Weights of a small GPT-style language model, trained from scratch on English Wikipedia.
Size: 19 layers, 2 heads of 64, MLP 384 GELU, vocabulary 2048, 2.54M parameters.
Architecture: LayerNorm before each block, rotary positions, no biases in attention or MLP, tied embeddings.
Training: a variant of Adam for these matrices, 120M tokens, 7337 steps.
Each number is 128 + 32 x the weight over its row's rms, rounded and kept within 0 to 255. Layers, rows and columns count from 0. The size above them is the row's rms in percent of the matrix's.

# layer 5 attention output (transposed), 128x96, rms 0.0668, rows 44-63, columns 0-95
size [108  86 111 118 110 102 114  97 100  99 101  92 102  97 101 104 107  98 105  94]
[[108  93  99 130 143  68  73 124  89 115 131  97  92 128 124 154 137 118 120  50 177 161 103  89 110 138 116 115  98 140 179  33  86 183 156 142 127 122 172  91 121  98 117 124  76 162 140 126  97 155  96 165  86 163 135  58 151 141  91 145 105 135 143 160 126 158 151 178 135 125 155 113 116 117 181 122 173 116 105 141 116 134 165 104 110 131  61 108 172  82 125 105 112 178  78 104]
 [167  82  69 201  85 158 167 146 131 163 126 116 143 185  79 140 157 126 179  72 137 120 125 166 110 104 103  58 136 106 110 169  83 140 145 105 113 132 144 122 127 151 161  81 139 104 148  88  84  84 146 159  67 198 169 135 113 128 118 116 125 141 108 123 122 155 116 154 189 111 146 130 154 123 112  88 171 155 143 129 206 106  67 166 101 176 116 134 133 150  79 118 135 134 144 102]
 [ 33 140 132 119 152 149 147 137 120 176 109 174  66  98 116 125  75 135 160 115 164  72 154  80 165 160 135  88 135 175  75  83 145 112  71 121 128 100 174 133  71 162 150 135 158 140 138 191 124 158 125 124  39 119 180 122 138 151 126 108 126 146 119 100 128 127 190 184 175 103 130 175 170 150 142 188 134  94 126 160 152 126 135 105 110 129 138 114 133 117 117 117  89 119 104 137]
 [130 114 178 127 137 124  79 142 207  97  95 163 141 151 106 143  87 176 168 178 138 100 113 185  77 173 116 168 135  64 136 129 177 125 143  63  75 140  97 147 107 137  83 135 151  92 119 144 173  85  97 108 162 149  67 165 118 116 125 129 170 134 165 122 144  93 134 119 103 106 138 158 143 154  90 142 110 156 114  92 137 104 122 187 138 179 172  97  89 168  98 137 152 122  93 183]
 [124 122 100 177 144 119 143 118 119 110 101 124 129 127 160 144 148 127  75  99 116 157 118  99 120 119 136 105 114 124  81  67  66 101  94 108 152 120 176  90 103 133 193  95  74 158 144 129 139 205 144 186 130 165 147  43  93 125 108 143 101 128  84 106 115  87 182 130 160 101 142  87  94 126 168  97 128 156  95 120 141  97 140 128 180 117 108 125 204 104 196 144  70 121 128  85]
 [131 175 117 155 141 116 160 109 131  93 130 111  68 146 171 157 165 140  99 124  73  97 123 141 105  92 139 107  95 118 165 148 189  94 119  91  77 173 135 111 191 203 138  80  83 146 116 109 146 117 155 109 126 197 137 180 160 150 123 179 148  93 148 117  78 146  68 120 161 157 143 176 168 107 167 150 158  99  99 117 109 134  72 124 113 148 101 159 129 131 126 175 100 160  72 161]
 [156 106 108 112  88 102 135 118 212 164 126 131 131 132  81 134 149  82  67 136  83  99 110 119 131 155  92 175 155 152 101 156  59 164 118 152 128  98  79 106 151 121  64 146 202 136 122 129 111  90 173 141 124 124 126 155  88  93 101 111 165  82 139 166 188 161 105 156 147 142 138 166 118 114 110  89 133 151 156 127  86  96 158 134 132 194 163 156 157 109 104 116 140  36 120 131]
 [136 174 159 153 135 106 138 152 161 155 111 142  97 138 113 120  54 117 148 145 141  98 173 138 160 136 104 151 118 113 130 114 199 162 165 147  92  65 105 124 110  51  53 111 153  95 159 127  61 176  80 136 166 146 142 121  74 122  97 118  95 110 131 136 133 129 113 177  98  97 149 104 110 125 104 107 143 136 138 110  38 110 158 146 152 107 185 151 166 147 110 142 112  89 203 154]
 [101 129 132 156 163 149 109 107 114 123 118 126 150 162 111 104  90 102 123 149  93  96 193 103 128 132 131 109  70 125 106  90 156  80 120  85 137 203 185 112  90  96 150 172 133 149 171 138 134 164 142 140 116 127 102  80 116 192 121 119 176 102 217 150 150 134 240 120 131  89  85 134 153 113 148  99 150 133  86 114 157 116 185 112 102 100 125 129 127 100 128 126 124 138  53 110]
 [101  89 118  98 109 154  78 143 188  83 117 117 149 168 145 198  97 119 131 138 107 149  76 210 100 135 119 122 113 137 113 138 177 100  88 138  90 180 118  94 170 203 108 107 136 177 117 117 147  87 133 112  60  59  88 114 156  88 118  82 180 117  99 113 132  98 120 127 179 140  91 113 195 134 104 176 101 117 126 143 118 124  98 137 161 119 139 159 145 129 185 133 117 102 116 116]
 [152 153 109 178 130 174 113  87  95 166 127  86 139 128 154 110  88 142 144 109 144 164 129 130  88 161 163 155 182 204 129 114 101 141 136 116 125 151 184 122  48 176 134 128  89 108 108 171 122 154 118  91 155 125 134  91  51 110 134  71  76 156  84  98 168 139 175 164 172 161 184 135 115 121 133 165  93  96 125 112 109 173 192 125 141 154 149 159 121 149 126 119 111 125 191 144]
 [134 127 120 116 106 145 130 130 129 112  99  76  49 119  92 122  97 122 141 137 114 105 145 129 141 130 155 129 103 118 165 158 113 110 161  80 105 161 151 143 164 190 183 162  52 132 133 123 134 152 174 140 117  86 129 141 158 191  98 184 155 126 159 136 137 112 207  95  70 155  91 193 160 117  80 101 116 142 111 150 171 164  81 129 135 146 171 144 133 140 110 164 123 131  30 101]
 [136 120 123 160  83 162 137 139 153 118 160 135  99 162  95  71 153 118 108  83 108 117 145 125 143  92 151 143  89 103 160 179 133 115 101 160  80 200 112 162 231 149 135 179 118 136 102 111 114 127 154 135  35 144  89 143 109 125 156 118 171 130 175 155  86 110 143 135  82  88 157 176 154 155 107  88 153 126 154 105 168 146 149  83 136 136 104 107  61 149 125  91 165 104  93 153]
 [107 200 134 108 126 148 120 149 122 148 120 119 110 125 131 144 119  93 102 122 173 156  52 127 163 102  92 103 153 122 147 164 157 117 134 195 106 102 104  96 140 125 105 150 111 146 156 115 119  95  95  68  85  96 119 120 129 115  74 118  60 117  81 129 149 106  41 131 165 152 138 106 132  84 185 150  64  78 157 159  84 157 154  83  94 169 102 141 104 107 158 114 135 100 194  87]
 [ 14 150 162 122 137 125 112 126  90 179  91 154  75 105 113  97 133 152  83 126 142  77 125 167 116 100 100 130  87 120  95 110 172 183 151 189 106  85 101 143 131 154  93 158 120  98 146 197  96 102 133 148 161 120  88 143 166 106  83 141 143 117 167 119 100 112 152  49 147 164 139 155 149 123  56 100 126  78 115 162 152 142  94 150 171 138 139 117 165 140 126  99 122 142 135  99]
 [129 137 116 119  85 123 165 139 112 114 118 102 100 110 143  80 182 132 120 175 150 115  67 118 130  70 134 163 150 130 141 146 207  58 104  72  70 114 116  96 173 121  98 131 123 100 132 132 113 145 115 143  99 171 126 160 132 150 184 101 109 190 145  72 136 150  90  80 188 150  88 155  81 185 107 184 143  96 166 126 146 128 101 147  95  83  85 118 134 111 145 121 108 153  96 181]
 [121 130 125 136 114 159 169 155  99 128 119 165 142  86 128 147 132 136  70  69 174 147  69 112 105 151 129 133 164 170 111 136  88 105 129 143 141 125  68 139  94 177 111 155 149 143 120 216 198  37 113 177 107 110 161  87 115  52 112  85 118 173 127 177  93 110 139 143 130 100 154  81 119  99 130 146  91 115 118 106 149 180 175  97 148  83 114 139 104 136 139 115 127  78 131 123]
 [ 96 144 102 108 138 172 164 128 145 144  69 140 107 138  68  90 119 143 165 108 195 127 123 111 125  79 102 150 132 130 105  75 146  96  96 135 112 104 158 158 123 160 158 159  93  92 159 167  97  98  76 132 153 120 199  77  80 173 116 176 108 120 134 106  99  97 125 123 138  93 111 152  94 150 104 142 181 134 192 112 118 114  80 108 127 119 173  70  59 141 117  58 146  78 153 119]
 [ 84 148 162 118 174 158 131 160 201 135 139 175  87 137  64  78  63  81 165  95 107 142 109 142 173 134 112 119 103 154 104 166 143 154 154 115 170 165 128 146 127 120  88 142 186 148 107 156 122 157 150 103 167  91 156  61  74 156 110 130 149  76 108  97 108  78 108 181 125 109 128 114 123 118 145 170 120 173 115 142 145 126 104 142 152  70 166  68  86  81 149 136 116  96 127 164]
 [171 137 135 170  68 158 136 131  75  89  94  76 130 133 144  95 199 124 115 116 168 137  79  89 163 134 136  73 118 124 128  49  29  99 139 143  77 160 116 143 134 111  97 102 149 111 150 134 103 105  97  77 133 172 143  75 163 129 135 163 117 116 146 144 103 130 174  79  96 101 125 136 202 128 133  63 105 143 173 155 109 155 146 109  99 136 120 153 163 145 141  95 143 140 141 101]]
# layer 5 attention value, 128x96, rms 0.0546, rows 45-63, columns 0-95
size [ 91 104 104 111 109 108 100 100 104  97  90 103  88 100  99 101  91 102  95]
[[124 186 144  86 150 175 165  70  98 183 131 124 130 112 147 108 109 174 123 154 122 142 116 138  93 113 148 155  88 144  62 104 170 123 146 151 105  81 126 131 159 101 115 225 134 145 111 152 109 141  46 148 136 173 140  91 140 184 125 151 159 162 145 187 149 151 147 152 111 124  65  86  67  98 105 139 119 106 133  75 141 130 174 137 130 116 173  82 140 143 166 149  77 104 113 133]
 [121 123 152 114 145 116 148 127 135  80 141 115 112  95 119 133 161 135 127  69 145 140 155 140  88 130  97  55 104  86 171 122 155 147  86 124 128 173  94 150  54 118 150  78 138  78 119 162 136 151 109 114 132 158 105  95 116 141 122  80 148 180 168 122  85 218 109 183 133 139 129 100 110 120 124  56 202 138 111 195  87 151 175 163 121 157 181  85 153 115 141 153 118 162 111 136]
 [165  80 183 149 133  90 104 109 144  77 129  76 170 144 111 129 199 129 109 110 133  73 125  61 174 116 136 112 108 135 127 130  90 149 167 152 155  79 152  92 130 190 143 200  80 128 157  97 128 120 155 131 132  90 134 111  99 141 182 125 167  51 131 156 193 178 148 115 133 143 154  91 181 152 116 140 137 116 143  87 154 121 140 152 160 124  92 148 126  83 106  82 160 109 106  89]
 [113 177  86 118  63 159 128 127 150 141 139 118  68 182 187  93  95 124 113 113 162 125 112 167 103  73 137 131 168 151 119 108 145  75 137 116 103 162  99 153 122  96  89 131 235 148 109 139  93  76 149 151 126 154 156 152 124  86  84  70 108  99 116 129  69 132 105 132 123  98  92 139 136 153  98  98 147 158 129 159 130 118 114  98  40 177 134  85 148 160 151 111 144 137 169 145]
 [160 174 129  73 155 127 123 137 108 195  98 150 154  83  44 169 122 134 122 124  98  87 143 120 137 111 114 135 120 151 123 105 196  72 122 157 105 110  77 123 179 157 108 107 126 118  71 127 150 129 151 141 129 147 161 146 112 141 138 166 167 121 138 128  61 111 199 119 138 112  70 114 116 168 109  83 148 115 154 101 123 119  63 135 163 116 170 136 136 178 167 222 161 121 154 111]
 [ 77  81 116 140 141 139 116 131 124 101 128 116 165 148 167  98 149 116 118 133 143 119 105 114  77 150 102 100 127 108  97  75 157 113 183 139 155 114 174 118 125 125 129 132 113 148  96 150 176 164 122  98 169  47 147 101 118 182 148 145 127  62 105 136 122 187 113 120 146  84 159 157 136 107 132 179 117 148 189  50 167 150 197 111 127 122 128 128  17 137 127 153 122  83 147  96]
 [150  88 134 107 104 124 113 109 148  65 163 154  86  28 111  78  91 104 112 132 133 124 111  91 133 126 168 117 139  97  99 150 119 135 170 162 133  91 156  61 105  95  74 137 126 142 152 109 208 116 142  87 114  81  82  98 171 121 128  96 123  74  80 120 172 130 138 115 121  96 131 130 126 139 147 138 148 119 138  98 174 184 173 119 106 145  51 168 181 119 145  89  92 130 112 158]
 [104 138 143 122  72 103 163 105 136  81 154 109  73 178  74 129 100 117  98 162 106 104 150 111 159 148 115 109 105  96 159 111  98  94 169 165 144 180  71 131 157 114 139 169 154 137 173 165 141 169  95  84 144 143 100 127 154 110 133 120 159 100 128 132 149 115  79 173 138  80 134 114 126 202 153 180 138 170  76 206  59  95 143 148 128 179  98  71 127 133 125 143 146  97 143 161]
 [140  82 190 108 151 134 145 156  91 123 134 160 151 176 139 172 123 111 146 136 146 128 166 104 143 122 138 116 106 168 142 100 144  59 172  83  68 135 145  94 133 135 141 155 151  65 138 124 120 139 110 189  97 153 143  90  65 113 178 104 153 122  87 129 130 155 129 125 125 210 167 129 128 108 149 147 137 113 139  63  93 141 124 206 122 191 150 108  44 145 100 132  91 157 162 106]
 [ 68 124 107  62 127  85 100 128 123  85  93 145 112 130 149 109 161 159 121 117 147 115 130 141 125 116 100  99 123  98 113 135 114 171  85 176 142 146 132  94  94 115 159 155 193 164  90 164 123 133 178 180 109 159 124 133 122  88  52  70  93 170 137  95 127 136 123 133 131  88 100 129 112  92 208 131 143 149 183 206 163 150  87 140 102 187  99 160 120 113 140  64 135 108 103 157]
 [118 162 151 102 124 131 173 123 102  89 142 194 146 140 115 179  90 135 156 125 142 133 147  81 162 100 133 151 141 146 100 102 117 144 155 153 154 174 106 145 139 141  73 112 151  83 134 147  70 136 105 170 160 150 143 118 129  89 139 155 179 114 166 124 132 117 137 122 183  94  90 142 112 174 138  70 125 121  90 140 138  72 108 111 101 171 124  54  98  60 157 248 149  94 130 149]
 [116 161 118 125 146  93 138 102  74 192 163 102 108  93 100 209 117 152 166 112 127 109 160 172 121 167 155  71 100 122 136  98  89 129 100  72 106 164 140 153 155 149  98 111 107 111 175 104 142 133  56 137 148 146 157 150 106 158 149 107 132  64 136 148 148 154 193  95 123  77 105 144 156 127  60 175 130  89 109 110 151 108 146 153 157 111  95 152 129 198 153  98 164  76 126 109]
 [ 72  95 123 111 146 158 141 155 136  76  91 151 137  79 122 188 133 151 128 164 115 192 185  97 105 156 112 142 126 161 129 154 137 138 133  78 128  68 142 173  92  79 158 119 123 211 115  91  95 162 117 141 106 174 148 123  75 114 111 145  95 166 100 139 123  94 166 130  98  88 151 160 134 110 130 171 123 130  96  87 110 134 130  98 148  89 211 164 151 167 137 143  46 125 131 105]
 [115 177 128 184 196 105 131 141 156 137 163 132 122 112 124  85 129 125  88  94 151 133 145  83  60 125 108 173 158 151 124 109 153 125 150  90 116 101 167 111 103 133 125  88 108  81  70 118 180 149 116 168 176  68 141 116  51 141 118 131 146 130 110 173 159  88 167 166 121 127 143 156 230 136 138 181 103 134 144 178 159 128 100 116 166 180 114 110 114 120 103 168 125 100  84 125]
 [119 148 118 118 147 133 128 145  78 164 109 138 105 149  73 160 122 186 133 104 101  87 178 165 134 153 111 166 110 112 164 133  91  85  73  82 158 107  84 133  90 198 123 111 175 103  98 105 138 149 109 131 114 164 146  76 127 149 116 146 100 134 139 147 167 109 191 143 132 176 162  84 136 167 202  73 145 135 120 116 156 147 126 198 151  91 158 181 149 191 107 161 151 172 103 127]
 [107 132 112 104 116  82 128 145 155 108 145 134  89 154 199 170 121 194 119 185 165 150 173 159  92  94 129 102 130 118 148 140 141  94 150 172 145 106 105 146  90 113 121 115  48  57 108 156  58 100 140 106  71 141 195 163  95 147 107 113 107 147 141 129  81 147 113 104 155 161 125 141 163 114 127 157 167  85 140 166  96 137 162 108 153 156 103 173 143 184 115  56 121 143 135  97]
 [144 216 147 193 173 115 163 138  81 123 192  77 128  80 180 133 126 144  73 129 106 102 120 128 142 136 125  79 105 140 156 141 162 116 140 141 130 108 134  96  57 143 153 150 143 124 136 106 129 130 144 117 130 151 100  93 119 150 127 139 105 146 101  85 126 140 185 187 129 140 101 124  96 183  82 106  83 121  60 133 129 163 194 136 170 110 177  94 198 111  98 169 116 148 115  97]
 [155 134 146 149 135 133 142 155 153 123 108 117 111 141 167  85  83  86 154 128 137  82 115  81  76 156 136 108 111 138 131  60 147 199 157 144  78 102 127  98  86  98 135 141 138 146 165  96 117 121 107 150  92 111  31 136 148 160 167  24 142  87 130 161 147 149 176 154 158 133  93 152 114 105 127 117 101 100 131 152 155 158 133 142  80 177 175  97  98 118 113 135 180 147 182  95]
 [111  95 113 131 135 113 133 133 132 116 157  79 126  86 115 118 144 149  95 126 169 134 166 180 174 124 128 172 139  64 100 106 115 119 128 111 120 116  90  81  90  50 177 149 166 131 115 103 134 162  59 180 133 215 116 155 145  95  98 140 147  97 119  77 113 104 176  89 117  93 126 128 141  67 149 164 129 157 152 168  85 144  62 141 191 133  82 114 168 131  81 143  96 115 148 123]]
# layer 5 attention query, 128x96, rms 0.054, rows 64-80, columns 0-95
size [ 91 109 118 121  79 170 125  88  80 111 125 119 150  63  82  83  89]
[[ 66 108 173  97 128 140  87  85  98  92 119  83 159 191 175 128 163 159 151 113 112 150 135 135 128 128 184 153 108 155 130 113 133 112 137  95 158 126 136  94  93 131 144 124 186 116 148 174  64 101  96 153 150 125 103 174  84 145  86 183 221  62 115 108 109 172  74  74 141 137 126 130 105 115 126 103 135 106 118 137 135  81 109  85 121 159  94 125  92 176 123  83 163 132 111  92]
 [135 101 126 135 119 117 151 153 105  67 114 160  80  88 119 167 121 104  89 120 141  67 206 111 117 100 142 150 105 131 176 187 170 159 110 133  98 135 124 139 147 157 157 117  66  46 128  56 117 134 198 145  79 136 127  94 130 140  91 125 101 176 140 127 169 104 174 152 112 124 154 160 134  84 116 178 104 171 125 120 108 154 109 162 145 127 150 140 133  67 134 145 134  95  57  90]
 [217  94 153 110 126 128 118 160  71 129  76 125 181  69 155 180 110  94 118 148 220 123 154 157  93 113 135 156  98 121 116 157  94 162 139 122 166 161 111 145 176 166  87 108  97 133 149 148 135 124 161 122 104 119 130 110 135 164 101  90 114 107 155 161  71 162 139 100 132 120  85 188  80 109 108 144 120 164 124  45 118 131 145 160 178 113 110 107  71 172 100 127 140 128 122 114]
 [190  82 123 101 122 121 154 189  95 136 129 102 138 103 152 204 111  94 137 179 197 116 107 182 104  88 151 129 132  78 140 160  85 136 113  76 128 177 115 132 161 176  97 126 114 135 127 129 123 133 167 108 115  81 124 126 182 213  95 127 117 131 192 127 103 186 153 116 131 155 106 178 101  95 129 125 117 149 107  55 135 122 105 147 120 110  93 137  76 131 134  96 162 106 105  81]
 [104 152 169 121 107 158  50  96 157 148 110 118 112 147  97 108 193 112 103  94 164 139  86 189 147 164 134 109 162 136 130 123 150 142  89 131 117  93 118 193 123 137  94 177 118  39 133 135 150 127 103 128 143 109 137 158 142  44 153  98 162 181  83 119  93 110  86 120 178 109 117 118  68 139 159 135 158 127  93 116  49 103 106 158 149  88 115 120  84 136 118 126 146 115 184 138]
 [ 90 173 159 156 160 151  80  90 150 121 142 143  94 135 155  97 174 138  93  52 106 135 124 118 166 186  74  98 126 150 139  80 180 107 143 178 124  54 141 150  87  77 126 128 142  79 119 148 149 104 102 116 122 128 136 154  98  74 162 143 133 138  66 109 171  91 137 116 198 148 133  78 126 156 140 127 177  62 149 169  90  93 130 112 133 127 147 135 137 129 137 164  98 149 185 155]
 [ 84 158 140 160 161 156 129  99 157 135 139 113  65 150 166 114 161 129  86  77  73 128 174 110 148 154  80  96 141 118 157  77 152 114 140 171 133 109 135 142  81  69 111 116 135 109 114 179 133 104  92 105 145 190 150 165 121  80 106 123 131 136  83 105 195 118  87 104 176 124 135  75 112 132 121 113 146  89 191 168 111  93 178 129 119 135 140 115 128 191 123 125 110 155 196 196]
 [150 122 115 153 183 127 149 167 107 114 152 130  44 178 171 124 154 100  82 152 121 165 160 114 102 130 151 111 123 160 159 132 137  85 112  57 147 112 122 149  73 104 121 140 139 131 116 133  49 100 121  82  94 154 115  92 102 149 103 108 138 131 109 123 105 115 112 106 184  97 164 147 108 181 127 211  75 136 214 106 116 135 164 159  69 122 121 125 111 156  95  67 137 128 121 164]
 [148 107  76 162  95 115  63 174  88 109 131 156 110 148 119 166 118 119  80  99 162 132 105 109 125  79 118 179 143  92  96 116 193 139 137 137  80 125 138 193 142 194 130 100 141 110 133 159 120 135 179 154 122 121 138  50 132 135  89 112 121 148 176  89 130  95  74 117 151 151 184 197  76 105 178  85 133 138 117  79 105 141  54 135 129 127 139 110  99 108 123 138 110 124 151  87]
 [195 140  97  99 125 149 116 161 110 111 107 179 161 114 176 171 123  74  65 118 150 103 142 118 130 102 102 102 135 105 135 142  90 122 191 144 123 128 127 197 149 106  82 190 139  92 143 144 130 207 149 157 121 140  89 105 106 162 131  89 116 175 175 120  82  93 145  91 128 127 143 170  68 103 127 113 184 100  93  98  75 107 117 132 172  85 106 122  99 130 145 176 125 165 169 164]
 [107 195 136 159 157 123  86  83 145 163 116 153 133 175 165  58 158 133 114  86 110 151 116  82 129 160 127 155 115 132  82 103 172 101 178 135 179  88 147 146 109 106  83 161 152 159 136 217 130 106  73  94 120 115  88 137  95  72 154 114 155  83  87 136 132  87 110  91 152 167 165  82 111 170 168 131 134  84 156 134 117 135 135  70 150 100 124 135 129 128  94 130 135 148 175 174]
 [104 169 180 133 155 176  73  72 180 149 104 141  91 153 145  89 196  95 114  99 122 160 128 142 165 162 104 111 114 137 121  94 153 124 106 152 127  93 123 175 104  51  75 139 157  95 133 164 138 138 114 136 119 110 117 155  99  76 156 116 175 101  72 119 133  75 119 108 196 136 164 109  87 118 174 121 148  81 160 112  88  98 125 117 141  94 117 119 120 142 181 184 105 107 197 137]
 [ 94 187 177 143 194 156  71  76 142 133 109 144  74 166 126 111 182 145  95  64  98 126 141 127 182 182  94 117 122 144 105  96 165  89 118 175 118  48 142 153 116  88 108 120 142  86 127 144 131 119  95 131 145 145 136 176  90  66 184 139 139 124  48 135 160  96 123 128 189 130 143  82 105 172 143 132 151  87 140 159 104 128 140  93 116 117 126 140 141 155 145 145 122 128 155 164]
 [148  50 110 152  76  71 136  86 140  98  87 118  96 106 131 106 120 123 140 145 128 129 174  87 129  92 152  90  68 148  77 134 138 143 199 125 154 139 128  89 128 130 113  83 122 141 202 137 189 115 142 158 134 116 109 111 159 192 143 133 179 114 141 155 152 127 128 122  88 141 130 155 126 123 148  83 151 104  34  89  96 121 164 155 113  80 129 147  97 131 115 103 125 183  65 171]
 [117  65 105 166 141 133 163 152 109 140 161  58 108 169 155  78 133 119  68 112 117 143 102 109 135 178 157 141 109  75 164  93 183 113 188 183 134 188 147 140 133 130  86 118 120 126 170 144 151  98 162 114 123 113 133 121 151 111 129  85 124  65 174 135 153 125 118  75 168 114 144 133  86 167 155 127 109 136 177 103  86 159 156 155 115  61 145 100 150 174 138 104 148 203 129 168]
 [176 136 117  77  77 166  98  69 120 161 130 156 154 106  92 156 125 113 124 136  99 155 148  98 207  96  76 137 139 129  69 133 107 121 212 144 111 151 163  62 176 152 105  99 132 150  79 169 152 150 104 167 187 126 179 102 145 137 102 128 150 124 118  96 107 128 124 168 100 131 112 136 161 115 166  44 149 105  60 168 123 148  85 167 130 128 149 108 142  94 144 146 108 124 116 143]
 [142 139 124 168 149 150 125 115 138  90 121 199 125 116 136 174 116 132 154 129  68  94 153  81 165  75 138 163 143  80  94 114 107 201 136 195 115 100  76 127 168 197 112 134 120 113 123 117 149 185 157 166 153 172 141 133 161 161 136  93 126 157  88  74 126  90 117 164 128 107 119 134 144  82 179  68 164 107  79  97 131  76 119 126 175  76 112  80  85 133 143 114 141 122 128 123]]
# layer 5 attention key, 128x96, rms 0.0538, rows 64-79, columns 0-95
size [ 94 116 111 117 113  89  68  85  91 108 120 111 121 244 159  90]
[[193 132 109 135 129 113 172 130 153 195 138 123 133 103 121 172  82 157 130 144 157 140 148 124 102 112 123  81 134 146 119 183 116  87 167 151  81 200  69 137 111 192 167 112  50 103 158 128 156  99 162 137 124 131 161 121 205 112 153 118  51 154 172 139 198 184 161 107 113 124 116 121 117 135 124 135 125 128  82 124  96 108 145 156 142 114  64 102 167 156 133 107 145 111 140 101]
 [156 203 145 160 145 215  90  72 152 126 113 140 138 115 105  99 140  80 172 131 105 141 159 110 178 151 142 157 172 148 116  91 128 129 113  93 123  52  94 148 105 114 122 199 186  98 142 132  97 112 138 114 182  97  60 134  84 107 173 128 145  85 109 137 134  60 135 145 139 137 148 110 111 149 142  85 136 129 157 118 133 116 100 140  83 113 108 118 145 136 187 204 119 106 166 126]
 [144  80  94 104 104 129 170 185 117 134 158 119 156  90 132 144  89 117 151 154 163  98 129 155 115 124 122 121 149  91 135 152  71 148 126 128 131 206  86 105 179 197 157  93  91 146  96 114 161 153 123  99 129 149 172 123 111 192 128 101 115 163 153 195 106 165 168 132  86  90 126 116  91 108 117 151  80 157  86  81 132 110 110 165 173 156 193 139 115 130 110 117 105  90  44 108]
 [157  92 127  99 124  88 197 186 118  89 130 164 112 105 131 135 119  99 144 178 100  84 136 126 147  75 152 134 141 144 144 147 124 159  77 111 136 124 109 130 119 160 154 117  97 167  88  98 108 193 186 108 120 153  95  53 136 158  79  98 155 177 198 122 147 140 138 157 102  73 131 173 124  65 120 125  83 208 129 127 125 178 117 181 101 104 130 106 154 121 110 131  99 121  91  96]
 [ 88 131 160 158 145 130  87  64 166 146 110 133 101 188 139 107 191 127  80 110  92 135 117 146 120 187 116 141 124 153 114 137 154  57 141 225 114 107 161 138  97  98 129 126 147 121 113 132 103  90 107 133 162 137 119 151 136  63 158 139 178 125 104  89 141 103  56  95 157 104 153 103 134 163 192 165 175  68 100 146  75 112 135 116 116 121 123 138  94 163 166 128 118 151 181 147]
 [ 77 120 154 110 155 108  87  96 105 146  94 131 129 207 149 103 105 158 118 122 119 196  81 117 142 194 128 138  85  85 113 131 110  84 157 174 109 152 143 127 119 116 134 155 155 134 137 181 161 118  55 111 158 105 145 199 153  98 154 163  96 105 119 121 107 163  77 103 150 175 107  90  80 134 135 170 129  54 109 170 100 104 135  58 140 133 117 110  99 119  86  95 175 127 150 143]
 [129 134 172 120 119  78 145 123  99 150 125 117 116 185 106 134  88 180 165 123 139 129 101  99  55 134 102 158  90 117 125 141 167  81 145 129 158 161 169 160 137 100  99 121 142 127 150 186 156 124  95 127 110 135 159 131 171 109  69 120 135 108 131  59  81 161 151 137  90 170 170 140 141  88 103 212 128 120 118 101 160 158 182 107 173 112 105 150  68 142  69 128 213 137 121 146]
 [182 147 159 131  97 104 137 162  62 147 123 121 124 126 140  95 105 103 132 136 106 152  91 151  79 135 138 129 105 109 141 107 132 124 127  79 212  95 110 171  98 119  88 190 120 115 150 128 100  97 116 153  88  91 117 119 163  96  36 123 116  82 137 119 120 140 110 139  81 126 114 151 153 128 128 154  93 175 171 105 160 166 118  82 157 171  36 138 180 156 119  72 158 191 135 140]
 [107 110 113  63 106  95 128 174 165 108 104 107  58 115 118 100 135 180 126 134 108 117 108 119 155 118 131 144 153 120 105 106 121 117 167 171  94 133 137 103  89 110 206 107 138 166 119 133 165 122  95 183  59 216 151 169 115 101 114 113 119 133 114 196 111 155 110 104 133 123 164 162 189 112 150 204 117  98 116 171 147 122 119 114 150 195 180 185 119 145 134 159 136 157 125 151]
 [169 151  83 106 100 152 163 153 177 165 129  99  94  74 141 161 114 119 143 118 147  96 143 135 138 135 150 173 132 119 134 163 110 128 119 126  75 205  37 131 161 149 122 111  65 111 129  80  96 177 182  96 121 116 173 156 165 154 172  61  77 137 126 178 129 139 159 154 123 104 113 136 110 160 119 128  87 161  73  57 135  93  92 145 105 107 107 123  90 125 169 155 124 125 123  90]
 [101  54 175 114 114  94 139 114 123 175 118 145 172 172 149 145 161 167 118 119 126 149  97 151  87 133  88 103  73 126 143 116 134  80 137 163 172 156 178  83 152 125 108 101  92 157 105 161 164  90  94 141  95 137 129 114 203 105  85 189 191 137 145  74 127 182  80  87 155 150 136 146  95  76 100 155 129 125 129 139 115 108 206 144 136 122 102 123 133 173  84 104 141 148 150 102]
 [ 74  87 157 168 134 153  90  84 165 132  94 116 134 155 148  73 163 168  95  80 106 162 104 124 127 136 107 150  95  86 128 117 148  63 151 185 125 123 146 165 132  99 117 142 159 132 149 170 106  79  80 160 139 129 137 147 128  81 163 176 143 127  91  34 144 165  72  84 150 154 126 122 123 132 146 145 153  80 134 159 113 123 167  81 105 118 134 114 172 185 136 109 126 199 177 123]
 [138 129 149 137 171 127  90  97 143 196 116  99 120 152 109 103 129 191 117  97 110 147 149  99 126 181  98 115  77 100  85 120 156  92 137 153 125 157 154 102 139  95 110 105 132 135 131 174 176 104  77 141 156  79 146 179 106  49 181 159 116  73  64 125 114 147 101 105 174 161 105  69 113 170 123 156 152  86 139 130 121  74 158  74 171 122 132 122 116 184 145 106 144  96 161 165]
 [180 105 122  80  87 103 167 186  96 118 128 122 123 128 105 160  77 120 182 186 190 115 113 158 129  77 159 145 146 137 128 177  82 166 107  69 153 134 101  87 128 170 127 129 101 125  99 125 144 161 152 132 116 121 140  97 138 207  91  83 122 140 194 132  85 154 134 171  64 138 107 183 150  96 116 111 107 179  77 119 136 151 116 149 139 158 139 134 102  99 110 134 158 119  67  84]
 [147  85 142  96  96  96 145 192 100 136  90 119 110 115 103 130  71  94 144 180 164 127  99 164 115  84 161 140 139 124 116 164 136 156 142 110 162 143 107 101 162 153 138 154 156 136 135 123 117 174 144 107 122  89 136  76 160 206  63 107 142 142 209 102  85 139 142 159  34 123 110 208 105 113 148 127  89 217 101 120 131 164 116 126 135 106 116 126 110 150 119 127 146 130  94 101]
 [134 195  72 150 113 110 115  90 155 113 127 154  88 147 113 163 182  84 144 118 133 104 167 160 150 114 114 153 185 187 128 177 138 110 116 154 116 147 184  70 146 115 146  72 133 122  99 115 116  67 101 132 119 131  84 151 110 166 207  73 151 126 116 112 120 146 130 126 145 155  96 138 182  98 133 121 134 122  79 124 104 129  94 120 130 155 197  93  85 100 123 175 111  80  55  89]]